From a checkpoint of a small transformer trained on Wikipedia: 5 heads of 32, an embedding shortcut.
Each number is 128 + 24 x the weight over its row's rms, rounded and kept within 0 to 255. Layers, rows and columns count from 0. Numbers have three digits each. The size before them is the row's rms in percent of the matrix's.

# up: layer 3 MLP up, 640x160, rms 0.2, rows 323-442, columns 32-63
# down: layer 3 MLP down (transposed), 640x160, rms 0.0981, rows 323-442, columns 32-63
# gate: layer 3 MLP gate, 640x160, rms 0.191, rows 324-443, columns 32-63
up323 100:151131156103123073154127161107158109112127138137100109103101140122142138120125128110102090123090
down323 101:166165135148166185134153101125185118152129131096164079108150127115156117098106137182113111119141
gate324 099:125066111130100180159137101115108159087123139151142116191123124153089174131128129120125094131131
up324 100:115139098115092118128144110128170138150135081159104128106086138112070154102125126125125132131094
down324 099:102133130113134128098100148111095118114102128128152163117135142191099118113085112085169124108153
gate325 104:141138100097149185172161120148099151137126049175154116143124140120117126152118111157122095149082
up325 114:090108110137132101117135112104136099126107154110101168124120104139108166103182114091118184150143
down325 111:121120125189091077107119123175141109090118156153080133142126138128119147096158122179108158103162
gate326 103:136149133108120145132078105110104102123107108130151119108127136088106130162130157121109131153093
up326 101:145111106121127110102158142135153142116117108101121131127128162119110098092123157144107116109147
down326 099:121148173127098135120143114123128136129098121124145102142132132142134148137118143153173149139086
gate327 101:140124122112153119183138098096127129150143126186143151118151090109164158092126132141156146087101
up327 103:120164147162098121069144116137147171112088113073120134150088104134125118113099138160079164123129
down327 097:119162123129146111088102156153098120141108130075114129103106117145115095095122140143095144139119
gate328 100:124129106113092106144118131103138073119159110135101112149139172088133153161161100115141139105098
up328 101:140111103110108083132092101111168101107117126127122151141138129097150125163121118097079126118039
down328 100:155107127149126137096151173132162103137098123104129119083126098138134126107125097175142099190090
gate329 103:133107112107113144143169145135138139114097130135137140128115141128123134153133117132205113130091
up329 097:113098169171153112104076151103088152156149127152106130136122141124150149106106099126095180089135
down329 101:155091104177188167102133135179106126122144141107128137112126084148148114118117132101135097114180
gate330 106:158174178134126122065123194097133104123129139100110177152121111122104127132131117118090145120138
up330 097:132169121135136116143150125149154110098087109133153115164168093132182124144089131126119177148089
down330 099:142127126134141141126178110106176113138101124134133114089170135067126108105076212115142132160141
gate331 095:145128124153115143132100143098110111108114142171131152135134135146117128158157115144133127099129
up331 093:110129127134114135136133077183172142147122109158109105123140120099088104109137130120128135112116
down331 102:158163128086155123147129111131113124088150145111131086112122144099114135127133147091147099133114
gate332 108:148089134141135146152113143130129141109141107106109157112151168108135126137116144136141128124134
up332 112:129111113141127146075085144119096147181138127118126161107135133119118132175112118114161146147185
down332 113:065178127123117112125139192150118119188088161104157095139140125194109154104149125130113122120093
gate333 100:115112126124178095113135136105147144098152137129082107114112137116138121158146147182119131138217
up333 089:136175139153180120152136127121130113074105126154126131097140137132142171133130110127133107119119
down333 096:054095107123107097106131100144110133156135140095117163158135107148109130133117113103118097095129
gate334 098:111175148123180152116119160115090062150117106113148174092143119134176165156095113121134203116104
up334 100:085105163171152126118161087141128121117124091123081117110073089119170120113140118135161116155107
down334 103:152112154116116122086157145141114128115078108104164124131136144148130117155128146161140109147100
gate335 097:150115149109109122137138135134045113144132154106138164092091131137120140088138150127165140126158
up335 108:105125117139162129164143139157144100110138110119095101133098107135122127138188143101109124167068
down335 103:177151158129107084133149102121106111093156130169171116161136153143119122087155156140160150121170
gate336 089:072122122085150119127128150125112116160136076129136134174147103109129107134136145138124110114162
up336 097:153117091124120107133133103103114172133148142153109136125140113168126107103194097126119088141125
down336 096:131136169164120121076120084113119151124127115141107150140143114092130127122151127158093163162128
gate337 100:115125109113152114165117150124134142131124159112140124163114151116124091136093104144087124138109
up337 096:111110129132097120144144115124116120141100103115065093097118184117155110163153160118186147117104
down337 109:141099128108152088119082126112133119137166161123166148132102176145129126131118107106094139170129
gate338 111:099086148086102173114111170110090093150130117145131115137122155097129151135108099120111142123108
up338 105:169133144159112098150155125107073193115155116140133125108186145183118114136146128112128115148174
down338 109:126187150134104126143123125119106144143140101126126155081141088116126107115148117125117155131161
gate339 096:132069113133119108118137154141126130134113093106132116097103172122116145117175134155159136173175
up339 104:079101133161172126112108151148109138111162114142124129135171155145111146110114157119121118142166
down339 098:154124099102082123148122120152155147138138113114145093118128141132148110123085126144110130122105
gate340 107:153109162106133122126175090168109101103109138126095147116104121134127135090137158131124110151162
up340 105:167112156123162105154184092116174113105116146110098182092144120113183125147164109138152135145158
down340 103:162074181151152124150146101128159133113070142154121182102156166087137154123153111123158129077160
gate341 100:115160174171165138111113132092120111086147156138112141148137106152176138127153123096124127150114
up341 094:126123158159129133131128134128130127116153121095146152115134103141123145177101101067167066149154
down341 103:125122121147110109114128126149096112083129118098104160143131125174083123137129176108094100090187
gate342 099:142100116132102106112165156138093125156127105138157126129094163124097106131124126127127160123138
up342 097:113128162129132134131143080151141111129102139130098142142135132098192171113127132111114112168118
down342 099:097084080119127103089120117128150107131134095145125125127143127102153108113141115168160092129170
gate343 100:098121148136071112130158102123119119136109148169109105150167117153160140167127158089128132148149
up343 093:109163099134110141089129097116202137111106160153141142117115145139140133129119119146133130142125
down343 097:109153068122128143102134116137156166129122148131113133184116110102101123145097093095091150109174
gate344 107:170152143101146116118142151089111138111166106138120122163127159126146105152139153142120161147142
up344 114:086107123090120121173118140146142123140102137164129128149130104138138147123129098140148162148124
down344 109:133179104087094105058113155136138101099127122147110062153129088119128104090157104119192120125136
gate345 105:139116170142200131116104101164146152111130137124130093097114123106115142143125143113113119158137
up345 102:124186134136071122157138106143157094109081121132113156139190144135131108118116138105127120123115
down345 098:125119077103126133152118162138148099109093126098060142155087156133101154176141162106097138156087
gate346 088:111103110145153148139133106109131126123148163179128132142095130134132125139183140128180139167125
up346 090:125164171112119098148101125122086135088098153195137099126157147128143144101110105149129126129163
down346 089:172135149109153149169087117091151112103098116093118092094126111121146140143146085144138127159113
gate347 104:102084163127186111170094105122138134120122122150141164141094138111120075124180121142138121131163
up347 095:160098070121108142101143182127117146127118117115117114134146139141122178123117117127132140159122
down347 096:141115146106130120125120112120121111157140123086143157127094104114127135104133124142132113100075
gate348 096:100126133129115154169097117089123124105085156129110085153144132167132159122110115106160115159149
up348 096:131162159107078139128111137127140163148147149190120122103107151148108094132146123139093126091067
down348 104:098114137152110180194133146151117115124119119097142151130117129147123137115140149147103104149148
gate349 107:138127130120124125161093167148101104122132127143112091105165133157149126165139104135110166116141
up349 099:155120129099150118161124119107116105095111152130092117110162152176093114117118148137122133103172
down349 097:101139118147102159119173130115147145098090118135140105149140153104101170132107121142161098132158
gate350 098:161103164134142108128154104141120136133117109137146117133137118126104160113128157138151112094079
up350 095:142138127140139071091153128095156110117115086119159140143125107129107104136104144172108110105137
down350 099:149151132120179096100121154132100139182096110093123144158136075098146165121129109126138123145129
gate351 096:158142140135114116071133126123158131128131119138129115145125117125145156148138162105133150149109
up351 098:101121108114109148135146097123174101108120122134127152094107100134179102112151135147157162172128
down351 099:123165180069153110113081115126152137096110161139160140117169132120102154157122118143150123136137
gate352 105:163131138126136118119067112132130111101155127144124105117092163110128119111128153139168111139085
up352 108:093151139150154137121136144127076122127081115150118119125141116163136182179110133122152119136134
down352 092:090152114142116104099119147158103140104097131119130141141141095168136102187113090175127132113147
gate353 093:132156137101119156086136141145153123108135141138121169097124135073137131155119109110109107126150
up353 090:146106127067153100111110084127136127127148146143094124178164171113125124160113128118129133112150
down353 094:093138171111126151134178167152139154138131135137114129097109131077181138180137069140125082147139
gate354 104:142141147136106105122100154141146196091100129129166146156122112086137159112142122127136129128144
up354 100:081078126157146144093143142121140121115161205176149112127122141116128132170129101120109118110128
down354 099:137181132133093091142143090123150145141106151127159141084082105144131153099090164115130144121138
gate355 099:120141182106174163094139150136098091109101081110121131127127108144139159106124109146100100126131
up355 095:120150163102126127121145120145086110120168096127156115113187114120126153090140102095111123153095
down355 098:132125112121141148112093108137129113174078114105130075104096139142090125125100080122135094141144
gate356 101:116134171127162118121094102146132102117154130162158168127121105153153140080081143178112134130136
up356 091:155156159113092116142165112159129104156167139187124160126115121161149128082111127155129127145171
down356 097:092109123179157097135116096117135109127140106114112127177133122119121093179112150125135120115124
gate357 089:129117136088131099153136102104158152119145115157145140125147120150132134121117138143100171156098
up357 112:120144115115133124130136111131128108112093104123121162123134109138127139112129190134100114096120
down357 110:147122120111172156133113119143127158173123129130153135151132145169126126111116081161117137100125
gate358 101:152093139140160142100189088122109135171129115141141134103122169127178144154188157103125123147179
up358 097:125161145128093114170100142136146144123119139118142138156143099107088108127089112162115119104112
down358 098:163107090136156097143123150105123163086133108153119142123121125110144109119133153116145085136152
gate359 099:109138126124121140093102153120134186089124104154147134090128118133108126128138151105164114106133
up359 098:169134133175177086149160082160106162133170119111133141102150134145134164127093135186143129151114
down359 097:105174139131158110146136111089091101154175088139095110112138130134093095132121148140146153143140
gate360 090:163094169110108113128138175134168125113124142125114138090136146105143123093138141125123109156151
up360 093:083127141081166140155125109141129102131140130119157088126070150171156179110172148089113099111170
down360 092:102121081136153102120126116138136119096124136104095114087114152144087112161141134129131166129133
gate361 099:154093131122140078133147119111102102092149164118121137121169127180099130127128083143124138115163
up361 090:149096130134106166134094094062144161108189175102158164147103153174147098140118138174109054111131
down361 094:108094144135102106129154114095153155126156105115120102153128122121116145154140114086089137127107
gate362 096:132115106207098139079099107163161135090172143097116114128113102080134103113140115138118172133160
up362 090:156118119164094107118132129108104159103170119139121118133148114164091123118141105126121166131184
down362 092:118131141153147136112110077145141158170169151122120141085144141131085104102141119115088140088146
gate363 097:121090157132101071169089154131183096125133140159078122103126130114132143139108143151150145118130
up363 092:132132156134122141093149103158114112114110159182164128087112138123127117114102131158142143183115
down363 094:108120133133155117093124156127153145141147155109147155148173122149161118119114137097160080114116
gate364 095:108081105124171163126155131127112148054121101135169109127095125153105093136135146114120147148077
up364 090:133127116108130115141136089120103173103146108124124150124127136123095131140150110106112129143108
down364 094:139081100099136090112152156093106155109114058153157175152138170137118158127124107153123094093164
gate365 092:142125094106154125125169149174128139170159150133112138123102135146102134071104148162179113138109
up365 097:150118152070143072134113149088138175121170121084187121118099155144154173091165093156126109173089
down365 093:066122055182127127122175155151120145097153116102134141109144105160108133103125146124102136121169
gate366 096:124106130090147118125160115155151137141171102146094144088113164107136122144138144142181168151128
up366 095:142128154087111122099124067065130101144109098095154151122165085163135121104118152090180111137158
down366 097:105137138133127114121119138154122103112150146092121134138120121136116130131110165128121123070089
gate367 091:110150135122119121110145150114126154118169136135082125179133142118166146128153134123159142114119
up367 087:100109105124116111110142116117134140126107105099122136124138150115116121128162091087134098167112
down367 092:078126155138125119131163121158170164128104110092150097095112131167117138127113147127114126136190
gate368 095:110116132123135115132148109181108147132104142106126107136122112148134141150151139062122128119107
up368 093:144117124095102111144174124150120089154144096101054095191126168126144115150129131096118150111145
down368 095:110131184138141103105140071138135142147157109151182107132153138127110149086118143131112120123150
gate369 099:112114123130095130113150122172160154097174098105097137140119157114139119144113105130132134139182
up369 096:101131118102083142115140136155146135148177102114126117105128139128134124133121073121129112125139
down369 095:094123112135105156106113130116118117116133120097161117126112080173111126170096104111156134152092
gate370 097:171112166135154137116107121114114116143144097100105150114126146123137134124100158146123164079158
up370 101:133150152148104109139084146125133127118116146098178106116148091132139145123148112109136118123109
down370 101:115154128101120161153119102154120123101116118098108083098164095118138096119162129140119142195166
gate371 104:149047152093096117129127141112083156152148130113089091115102107149097142136144116135146146128128
up371 095:122136153140162122121110128094165112092140130137096149137144160099134125090089105148125130113116
down371 094:144089078171135118089164096115109112105105114168133175142124139122109093177147090160149083106162
gate372 101:108133078162080151132102173154119109132129151127121139177101147080107098118141127097157090145124
up372 104:102127138126109107131129151136110114109164130124138124103131103104151080107106155108086160090118
down372 108:177145117091106087136124137131160146129120134118107115130080147138108156119150128149094108131104
gate373 087:108127139108133127164150102110137114088129126116132117118136134142128140122134162124115137113163
up373 091:101107098106111146118118164115068120109133158149124105143151146117176108139127089152146132152124
down373 096:101101125146130155155120127123086120113136164128179120113128128169156143136167113145113127124101
gate374 088:152086147153149157075156113118119092135153126134152151122139140120124123121127125142137112137100
up374 095:140079152170134136118120105108142106143122122109103148085140139107120086117145124137111102131110
down374 098:105130148104151094113139172106078150139140139142111134078135106118118126109098172132134132128155
gate375 088:110121127126124159113151135127084139169158101137145173107179149124158157123118157111116114089141
up375 092:097163120136147106155124122121161119125143115106126148114100134124132110200160136142128112140128
down375 094:113074136122140103099155135139106151166080152161129141118154133170118134124120109131120127157140
gate376 104:099138113108130112117126134151128118126164095105122113123118123107102112127157101134125108137130
up376 107:106140136154135123145137120143126135127135097135133132116112105122133159151143115141137124141113
down376 095:142153128126117137104107109115106140123154159180172166113127129134115110116133090120159120100165
gate377 106:164135131121159160152112103092114099130107087126090147157070094112141153121117111132120132166122
up377 116:103151140161123127109124151151155145134134167125209135135175174150131130130183126123126093124111
down377 106:144124126119101159147125099109136106120154110142113127112137150109174143142155168111156118139161
gate378 116:131079161128146183133133132093128075147168113160118083146128105098156135130092114104148089098098
up378 115:080163143134129135076117118126128158123118171092131149127149132130132145173160174117114138135148
down378 114:086146168145184127145153116105161150136141115125160153146122130130107115124109169105168127165126
gate379 099:149132124113105135115133159173134144149122165177149129147138140115107136141133162118132069163127
up379 097:147139133127092106110134138177138122148093161151158155143142139135124122123136153131161121174116
down379 100:142144133111110141124148136111184153144117171143134112156112091121129119097123089139153142166097
gate380 087:084127104124102130105128173112143167110153106144124133124145100138127162121153142113152101148095
up380 091:145154121105128124122128165150114131132131148098095094146156094123152130097145139112164137157126
down380 092:092120102128168077124126082125125129153136127119148150072126161114118119175138142139119151094104
gate381 099:141111127083150127137154151102138110139144135130132145104150128110155115117091154154159088149122
up381 105:143170101138109079108120121137137134142156157103114133174125166145078148154126136117167148122145
down381 111:124123119126131083156141175090120146137150097138157150115123149119120124113165169143150116068190
gate382 106:077146125151139139126144076114144132113127138157134132117139081087132066097148135135130088089147
up382 099:168163135158137161120133166115124134126129115125140131102100180169131132113107125115117150158135
down382 106:157095115062130138166150153160112113125131104090102106156134106075127137188119169121125140141082
gate383 087:122145083132103125084135143132113127142109164109134122130108125103130109135138162104137115112145
up383 095:128106114159164212094125137143108140137105132082145148164127145127125167143099135121108140110136
down383 091:119158118105112106132139137155113159160132154077118102150117108142107149133113162108154149117098
gate384 098:214107124111105129148101105141157166115127128156118127123095146103146088147142121144081147122114
up384 103:112144146099142136137138105159091150139161161100152136091119150115097166147095144161150096149104
down384 098:128130124141128121150116141132107092128108116107145119151152121151150172108104100060142119117097
gate385 100:092099159117162143106151095119102135127104142157135145147120122183127142129115109145069139173136
up385 098:071116122103100139161129108125140156163121152069149107129081105117177134102112109177105113137146
down385 102:117128110121088136135118145155106127149149117113135131166172149121150134152161162129117137111117
gate386 096:122126135154126097164087139141081153136073095158130150131130115173135165127175142105074135116038
up386 092:133106086106075097137142136130109111112128122089159151129150070176110135104090152120164107117164
down386 094:125128117120134151126106109121142116139141108095122140162076097105147093116111152108126116097161
gate387 104:122134156111131133125128118094132085170143106169104112148116140122133104114167115102134150082157
up387 104:126145140149102136079113133157149137159153092113131181136138132104118136150091134134125128103076
down387 103:090144117109165119105157120128130108153150139075126111108128163117131114148134145128126151089087
gate388 085:164138094116078130136119138106129107099111117157117165140146110123094131132130133141141121111160
up388 089:089116139117155114137088109192109145101133125122161105122162128133098117123132154105154100137104
down388 101:113100172144139128132121149126166141117127139131141113123108097117129150133135124118158156159099
gate389 088:087135110126102115091132085148139158105120094160164082115104159104126137145112115105112150117090
up389 100:168104115135148099159100094118125092116141105133154135089144079105146165101134113168162103097108
down389 095:115127122152111143121130124127106112168086116114081089176110124138157154150153154128079163154179
gate390 100:103138110103114130195151137136098133133131098134170121118170145089106124101135160138152103174083
up390 101:102145085117118094209151144106101180144110123123153127146115147098123102132129126101145114170144
down390 104:091155156127098091125148137141132125125109120135090120118099155137105093104147132172113114089142
gate391 102:130150119107133087127142122096118101107118129115143171150095120127131168115120108139121136139125
up391 104:090103120107165118108129160150097140123123132099091088139125105128137069166109150081167128155119
down391 101:128147149103114123142135171153083142155117149189170140071117145146122120088122125133113145111141
gate392 099:096111145105124140076119138126145135158115124152135099129124136090144129078117129171088152161097
up392 102:111100116128103159149080150087154146099166125104132140118124131165145117123117119132147126160091
down392 105:126139084159113144151151119173149118108113129139128123134150114085116140129105078130153134109098
gate393 100:119171137095144092143108160158105076108114124114124152105109135098168146138075124151120130133116
up393 106:117109128151124177105104142144153152162168119131115130131127131148117103119149125105137101115128
down393 103:141125148118187133126151155181119081139125104117172141069158155129130166151109106109140130152133
gate394 097:154150149157164137155153146100142098122132161119151123135094140138132082111111125143123118085130
up394 091:095158152097118133143167125129122157135170142151184108167122144117094144120154102089132129155127
down394 091:089124117132144131133127120148123104130151116064119147094113144127083126120134118107114188107101
gate395 101:093068135072145181131136110081118118084139149168101112113133124127117086123128135133111117125123
up395 105:132090147097117155122132150107118110118103114146143159097118108139103109161105142197148134150101
down395 107:112115127121172151139119136109118158091142112147173114110108181170125111123149081133089126093099
gate396 101:190078130126103139177100091125081100161123139103101155139140168142104141107160165110147133121111
up396 098:139111150106126151109116116078095114159089126089100115136151150132163159137119165134107174131140
down396 098:143155143108139135121122079125085135139091130093098133117152105134124137086105136089150156097107
gate397 093:123161120112126143180057145151088108133137094100141144152142147106145132189139103132144125136143
up397 099:151121077127126145145138137146107114157092109098129142147126118103172143143104123107164108108104
down397 100:137125167115104140134131134170109159111156130133157102119086163119115134150098181149138154144132
gate398 098:155119180108148164140159139137161151117143142124098128125128113137121109169138114122128126148114
up398 100:167094161126108120102160120116152143115112117133098119134110118140078124174154113133130141137116
down398 097:118125116132130120093139132072121174155127127116160093139078142130090120105089120104129138119138
gate399 111:164073149082124145162149113121108182149107105153124136119119129119109111117100125113099150126135
up399 126:124122141127126163167108126165137147145130110124139125091152123141095078150134112155129173158132
down399 111:113145133103099082104131087199147145119078142114108111116106161143083128141136098150172188133132
gate400 095:153119124132100110075143148126144157164137144132110095090117098106146138107098173145146118055109
up400 095:127125133153137125109108123128100141130119157147132119147180089107097145097121115155143125073127
down400 092:097124130071129103169096080107089170138074132103105130144122089099165139134179143158096118148127
gate401 097:124169125124131145130081126129147113140154137165159137122127117112128127139087131118127113134121
up401 095:132103079143119114126159117135145138160142132107088140131108164124101126117184063127166146148124
down401 097:108108112114116105109109170130067111153151138177117148138106133141109141092129100162131100126123
gate402 098:109161103137111103110146168169152095114161117169115126130160113132141135130120129170118137107110
up402 094:172131161115135176136116142090098098145131105164128111163102077155096157182148093129114138173163
down402 092:142106105130105102132127131139155072110109089155136175145129127105103099167115134134125120112149
gate403 078:110138082118092097111140136134116111100114148132157147175117137111139152147132154111128158127133
up403 091:145121128126121155157096099121175114109104133132130118096122159102134129103127056151121104110102
down403 091:132171110150091121168133084075120099123126115181119109117153158107135154120149116117130129143118
gate404 099:119080128132127096143152140147121140099150096111163124134083144070162118127132144155133155142163
up404 109:151093179147107137171131161070139111168121116133113145107135125130125155127143130087161132139143
down404 100:079121106107116137152109158136120142105160152175139118079139125161085127078096162132132084111135
gate405 100:138112134142067108147105143128163140154141144134134182099127135126160170163129127149128118099108
up405 105:125124104143106120157161112131105118147148168147112129120139106203090130151160147110133154146122
down405 106:096113129150139130117111130127124109161130074093108128135134119117161126138103120158162121120142
gate406 096:110135126086149119135114140114091138134158140102107086139142174116153104093130139107141115138101
up406 092:111136123090154125113102113114107125120149162104077103120117169100147127081116097137111139137075
down406 097:138147129088162117118152079117090123155109127115167133132115089128114118151163113155120115106125
gate407 097:105107125156130126125133113149108135093133109147130150162163104087093115138140119139107147133147
up407 098:121106144100104112139159110154108091093139184093143146115143155128123148129157159144131114105127
down407 094:136148137087108128123124113122110134116124149081114099103111115105107087139079160171138117138146
gate408 096:118120163128102088157101191123139127092134111124123163177081124130127138139092107116121169126110
up408 101:157133117140147139115137107128143132128117161090131102131179132146150126130129159141113136136179
down408 098:113134119159120135146081136113142165135120125150123135105120138098046161133101119160134074124141
gate409 106:150136113123110153123132152121131148107175120180139113149169080065103163153138135153120103144150
up409 102:161147153107100155087163143173150128060131119152137120113113095108140209152147147173141126124107
down409 110:166139127090138143115148138100109133185120109130103107141121167143081118142120126116127081126176
gate410 099:128163132140107063153142129163136162111096153141105131123153091133108091101103161144150121119128
up410 092:137109167138151169139096130110099107141189124175172121097112136092179152121177103148110100112157
down410 100:102132138149153123086123145122119174079148136126147161103075124130136122096132111086130133147105
gate411 111:126194075104133161128153112187131100148101151132137105149131114101132143168102121090136122147108
up411 112:171088135131061103157121113161169090147124111140164162143144121160112168143173143111099111099103
down411 104:141111119150113121151181126144102119135157113151112121140128119115146060112091099170129126169143
gate412 086:133133139172118077107144110130128162118159138126135183097169106123106127159129125149132119149090
up412 083:108151128125127146097139090107130151102095096103131154145116146156112143120157108133126068124100
down412 109:099091130115157148146139108127123105096160174167149140142158141157114129129162166128122141089127
gate413 099:145140099130157100132145122134152120095164143117138107137090162100138130070095185139114134131123
up413 084:125123128136137104118170137130130092107091125136124108120126135148148121123116173128132163155137
down413 092:118142120143147123154131148119158131100124142089123110146085157180131128124130143135119115100134
gate414 103:164133111135119124151138155120113105133112132124165144109137118150180155109132111100127142107110
up414 085:114148102110140117151120175125159085125104087141143116155150134125127099119140100138134123086107
down414 093:119109099147134050123126142161117130143137142160119125102141128136139088103141165186117104140130
gate415 106:147153169079118125144168117103118107135186107137099115097093131150159146141150151117144105090119
up415 109:140165143126127082111146109084147134145190132157131143082125127136123145142176147143148102125133
down415 098:119179132150106081114103069147115130144118145110110106088107135126106119102154143137131099118129
gate416 105:141113123193122134159142103162124136110148131100131159140160119150173112131133161114133085142159
up416 100:102090068131164148115160145138165160102117125161180078117139132152114111130113128118132168103126
down416 097:158139116131129098138127131120120096156118122137135143133087135112196143130096142137133111200177
gate417 104:109088127137124171141138099135124130141108134124102132165093159067123095134187113136126137137135
up417 102:119081134146110143120117162117111150115154137104134115126157142084121124158178131098135137137092
down417 100:122135141129123149124157132119112147139139160129194152144089131117139153103113137129127127119163
gate418 102:124117135128152123135120125137152130150154165100100146120129114111111135131096133155102149115142
up418 104:167114171120145090139130112109112120116094144121141108135136148134144145112137113105080149106128
down418 105:169084129146145143133164135102108122142103084166127133131083104096144160157144117132120146123159
gate419 095:146141108129119122115140079101147131126128089127140099110122146124143102155155119128117085151103
up419 096:158137166122134091145122133136125137169148150115087157094118126127164173147095114152143138135128
down419 094:091122165124189098132116119145104131156151107142126160117084188112154142132107170111154095145150
gate420 113:161142160115133166104101080148112117137167147146150116173125126155122106118171060152121126123109
up420 110:160080088127119133115091145180148120105154126127144131178117133134135112145184148162136157152136
down420 108:137119125132111130121099135121102188139126112122125118110124132132164113104148104157105143168094
gate421 086:130123131088132119135123134176102111102134148110132167100148102095097134108156135110147122136124
up421 080:087168126139148148125149130091152152145099141147131102126111108143156122133118130145100149162142
down421 085:146105095091126135162138092136133102123150133153122144105110119128129142104080138136116122128136
gate422 099:129112163061161165102122138151123142148161117120057163121126134131107146141107141126118146169173
up422 104:128113107128146098122086148137162169130117111124149131133124140139138164155148145137126140167158
down422 095:167116195107111109129147155115145166159132113140123110124136086124073111096128121084125152101123
gate423 112:137157138129134125112082158135147140153114120113124142175161133094132085103142133114108117151137
up423 109:087080161097129139140101109152120159145095150159117145155111107110123129116179136128148080152086
down423 110:127102075101093113129127158157119153134119159142082131107160113138145139129170068123098161136161
gate424 099:122114160134135118121147089166136096135140122108130110158144131157199153143131164133154173144113
up424 109:142110084125124144103139114086147150093148130132138135057110119151089120105153124134184110111138
down424 106:120142124096136149115181121162136145110129050127131141155144098147119118109149120139155120186138
gate425 104:163106151100115113088063115111130152136092146125165084126151136106101154136076134090095109130113
up425 098:131124138106107111085118164093110147089109120144163100136151131111132117132099097103105115091188
down425 097:155158104126129102127136145102151163113114122119146117113115071126116146125105122166102137112145
gate426 097:078113124116145128171108156116162118094113130144120152105141104134155117141099145116139147095149
up426 100:098143113150155075119096140177112091112109150098144123122150155150167137112117120119138129104114
down426 097:123089163062090129141115120128116122144101161130120179133121114130107119133103144086146142086103
gate427 112:147145136106096147139153155117149123119170116120194108150087123101096120119137131112153114116142
up427 109:125167167127108146113167157149114135127158103115093099121133085123119131177170164097122134093125
down427 103:130101105127107113095132117156159110108082126146166101131095103148122125142106121120173122120118
gate428 106:119138089160101130161144112189135095110104127137092125148123114140144121143159091135170088118120
up428 099:164141116105115113118139097116155112082121101117097129097149112153151123095106083152125150132146
down428 103:083154159119112125128158106125174145153108143100140085152145102165144115138149110137133101082135
gate429 098:078154125128167128109157113138144101133124131135082126137089136118114137134152113141146115117140
up429 096:161105090171139120179145148128143135146118126113159113137116143146129113174127155095137130126117
down429 101:160131142101106145114161092137137114111145145169149173152131149079153130119106070159123054122170
gate430 106:112133157109158096136160123113097104115167070159145120134078094113142092129121187123123135120186
up430 103:115158134156124146157093112153134147171171111114143124136148131112153117111097099072122174147116
down430 102:128111150130104118098158107136157138128169156150122114137174171120140171130131116128133096095162
gate431 093:128074127130148131137155127091109112123164146143090143155125150106126158113126112142174097058112
up431 096:134151177133141122102117128135116112163120149053115171189120156111113138185113143150052144141157
down431 091:122103136140098132142140107159106138129163174088165133144135114121148127114131136129141080122120
gate432 107:170143129076111142142118140115126107120186171128112129134113153144139091095173118128113093138145
up432 105:157116143095158149137148149162126091117125127133132142101070149095143133158134155088132174103156
down432 106:144134131082150121119125158131141135090130160116150191148097143124160115125099123162113096146172
gate433 103:144111159108104128127137100073155101125108123137108090133073146145130115082123134146165140136134
up433 104:149131115171132142157102137163111103089142132127168129105144146117119128115098090121092116147071
down433 104:099083126140152098163145166115103111154095106141154117120111152128160108133122147128137153180130
gate434 110:129160152124099115146122138096130160109126154158140122127148159127182108082103148127144090143135
up434 106:107144143127064105144123116113134131104096140147160128142143146102144106109085122109115097134133
down434 103:168151126154125113121130135115125148177118142122139104099070137149132117123120164133139132163121
gate435 106:121131120131070152075141110106127149160160135148106125104096154118146136149127139140147152153108
up435 094:157137122112126163132138110129136124137123088126134177095123110126120140195120138094124115118127
down435 099:105102103119133123124106130144092082123110120089178094126123082134118135104139124148103107110123
gate436 092:124135124095143154101115130172123125118125172121116156113123150154107094117121112110157153157103
up436 096:116155114115158159132130096145153159115125102131165157129137157136131136121121081198124094133152
down436 102:102105161096113119139142109168141114143100124125141095132085105180166163173118129122116149129125
gate437 110:141169133106168157091115158109152096140110156140089100095112124134127111110080132165193115107155
up437 101:153136153181107160146148169120130128131120126112130101150145120139162111179135117140133149089145
down437 103:138179093130135127073118162113169111102125126130131102136117122121127167106086138119119172128129
gate438 098:138129160137104111122133127148136124160106147161133118127152177093141114119124157122136148111160
up438 092:125140146155118114090113160111190104165153172151151149104138101125143075143135123117136105125161
down438 097:080128124134141141112129092136111182154094108116152130132142091101176141150159166147138141077133
gate439 104:167094132109123121190135138134097137088155123077117146119113139136128110135150150127147118140150
up439 099:133147089143116092135102084148179088154103164184140114129134158101119071138098151096129056140147
down439 102:171134149106176142168091138103151119098106137127184116134122169135103100141125127158175099125182
gate440 105:081102079104142114142150126173139125111126183158118099109134095113098120175143109119119133141131
up440 111:112112119130145081142098147173119121092131146141134081091145115122124097126163134084117149183138
down440 107:109132157118131142116129154184131130116108162145110126092121135150057164095102123142134177115171
gate441 103:103144124095170174132105141103107143120134141146153139135091149140146142143130122126067070104099
up441 108:136120094121101138138142149141147070117145149092095156127138117110136103098138147154169062135178
down441 104:134120147136119119178142146118145124168135088117108097155112130115134144116113145105110119129128
gate442 102:143122122089136106154126124166086115121139133164142122126148138132151093144150089133088162111180
up442 099:119131133136120143167100114118108151143148134141115123178152127159135136157139102118119176132135
down442 098:135141148155092136123135104100087116084132135114088142140130148093101120116114090094088125113155
gate443 105:119111127140147119122152115130116105131119130112123107141108088085152175125159136097149096137126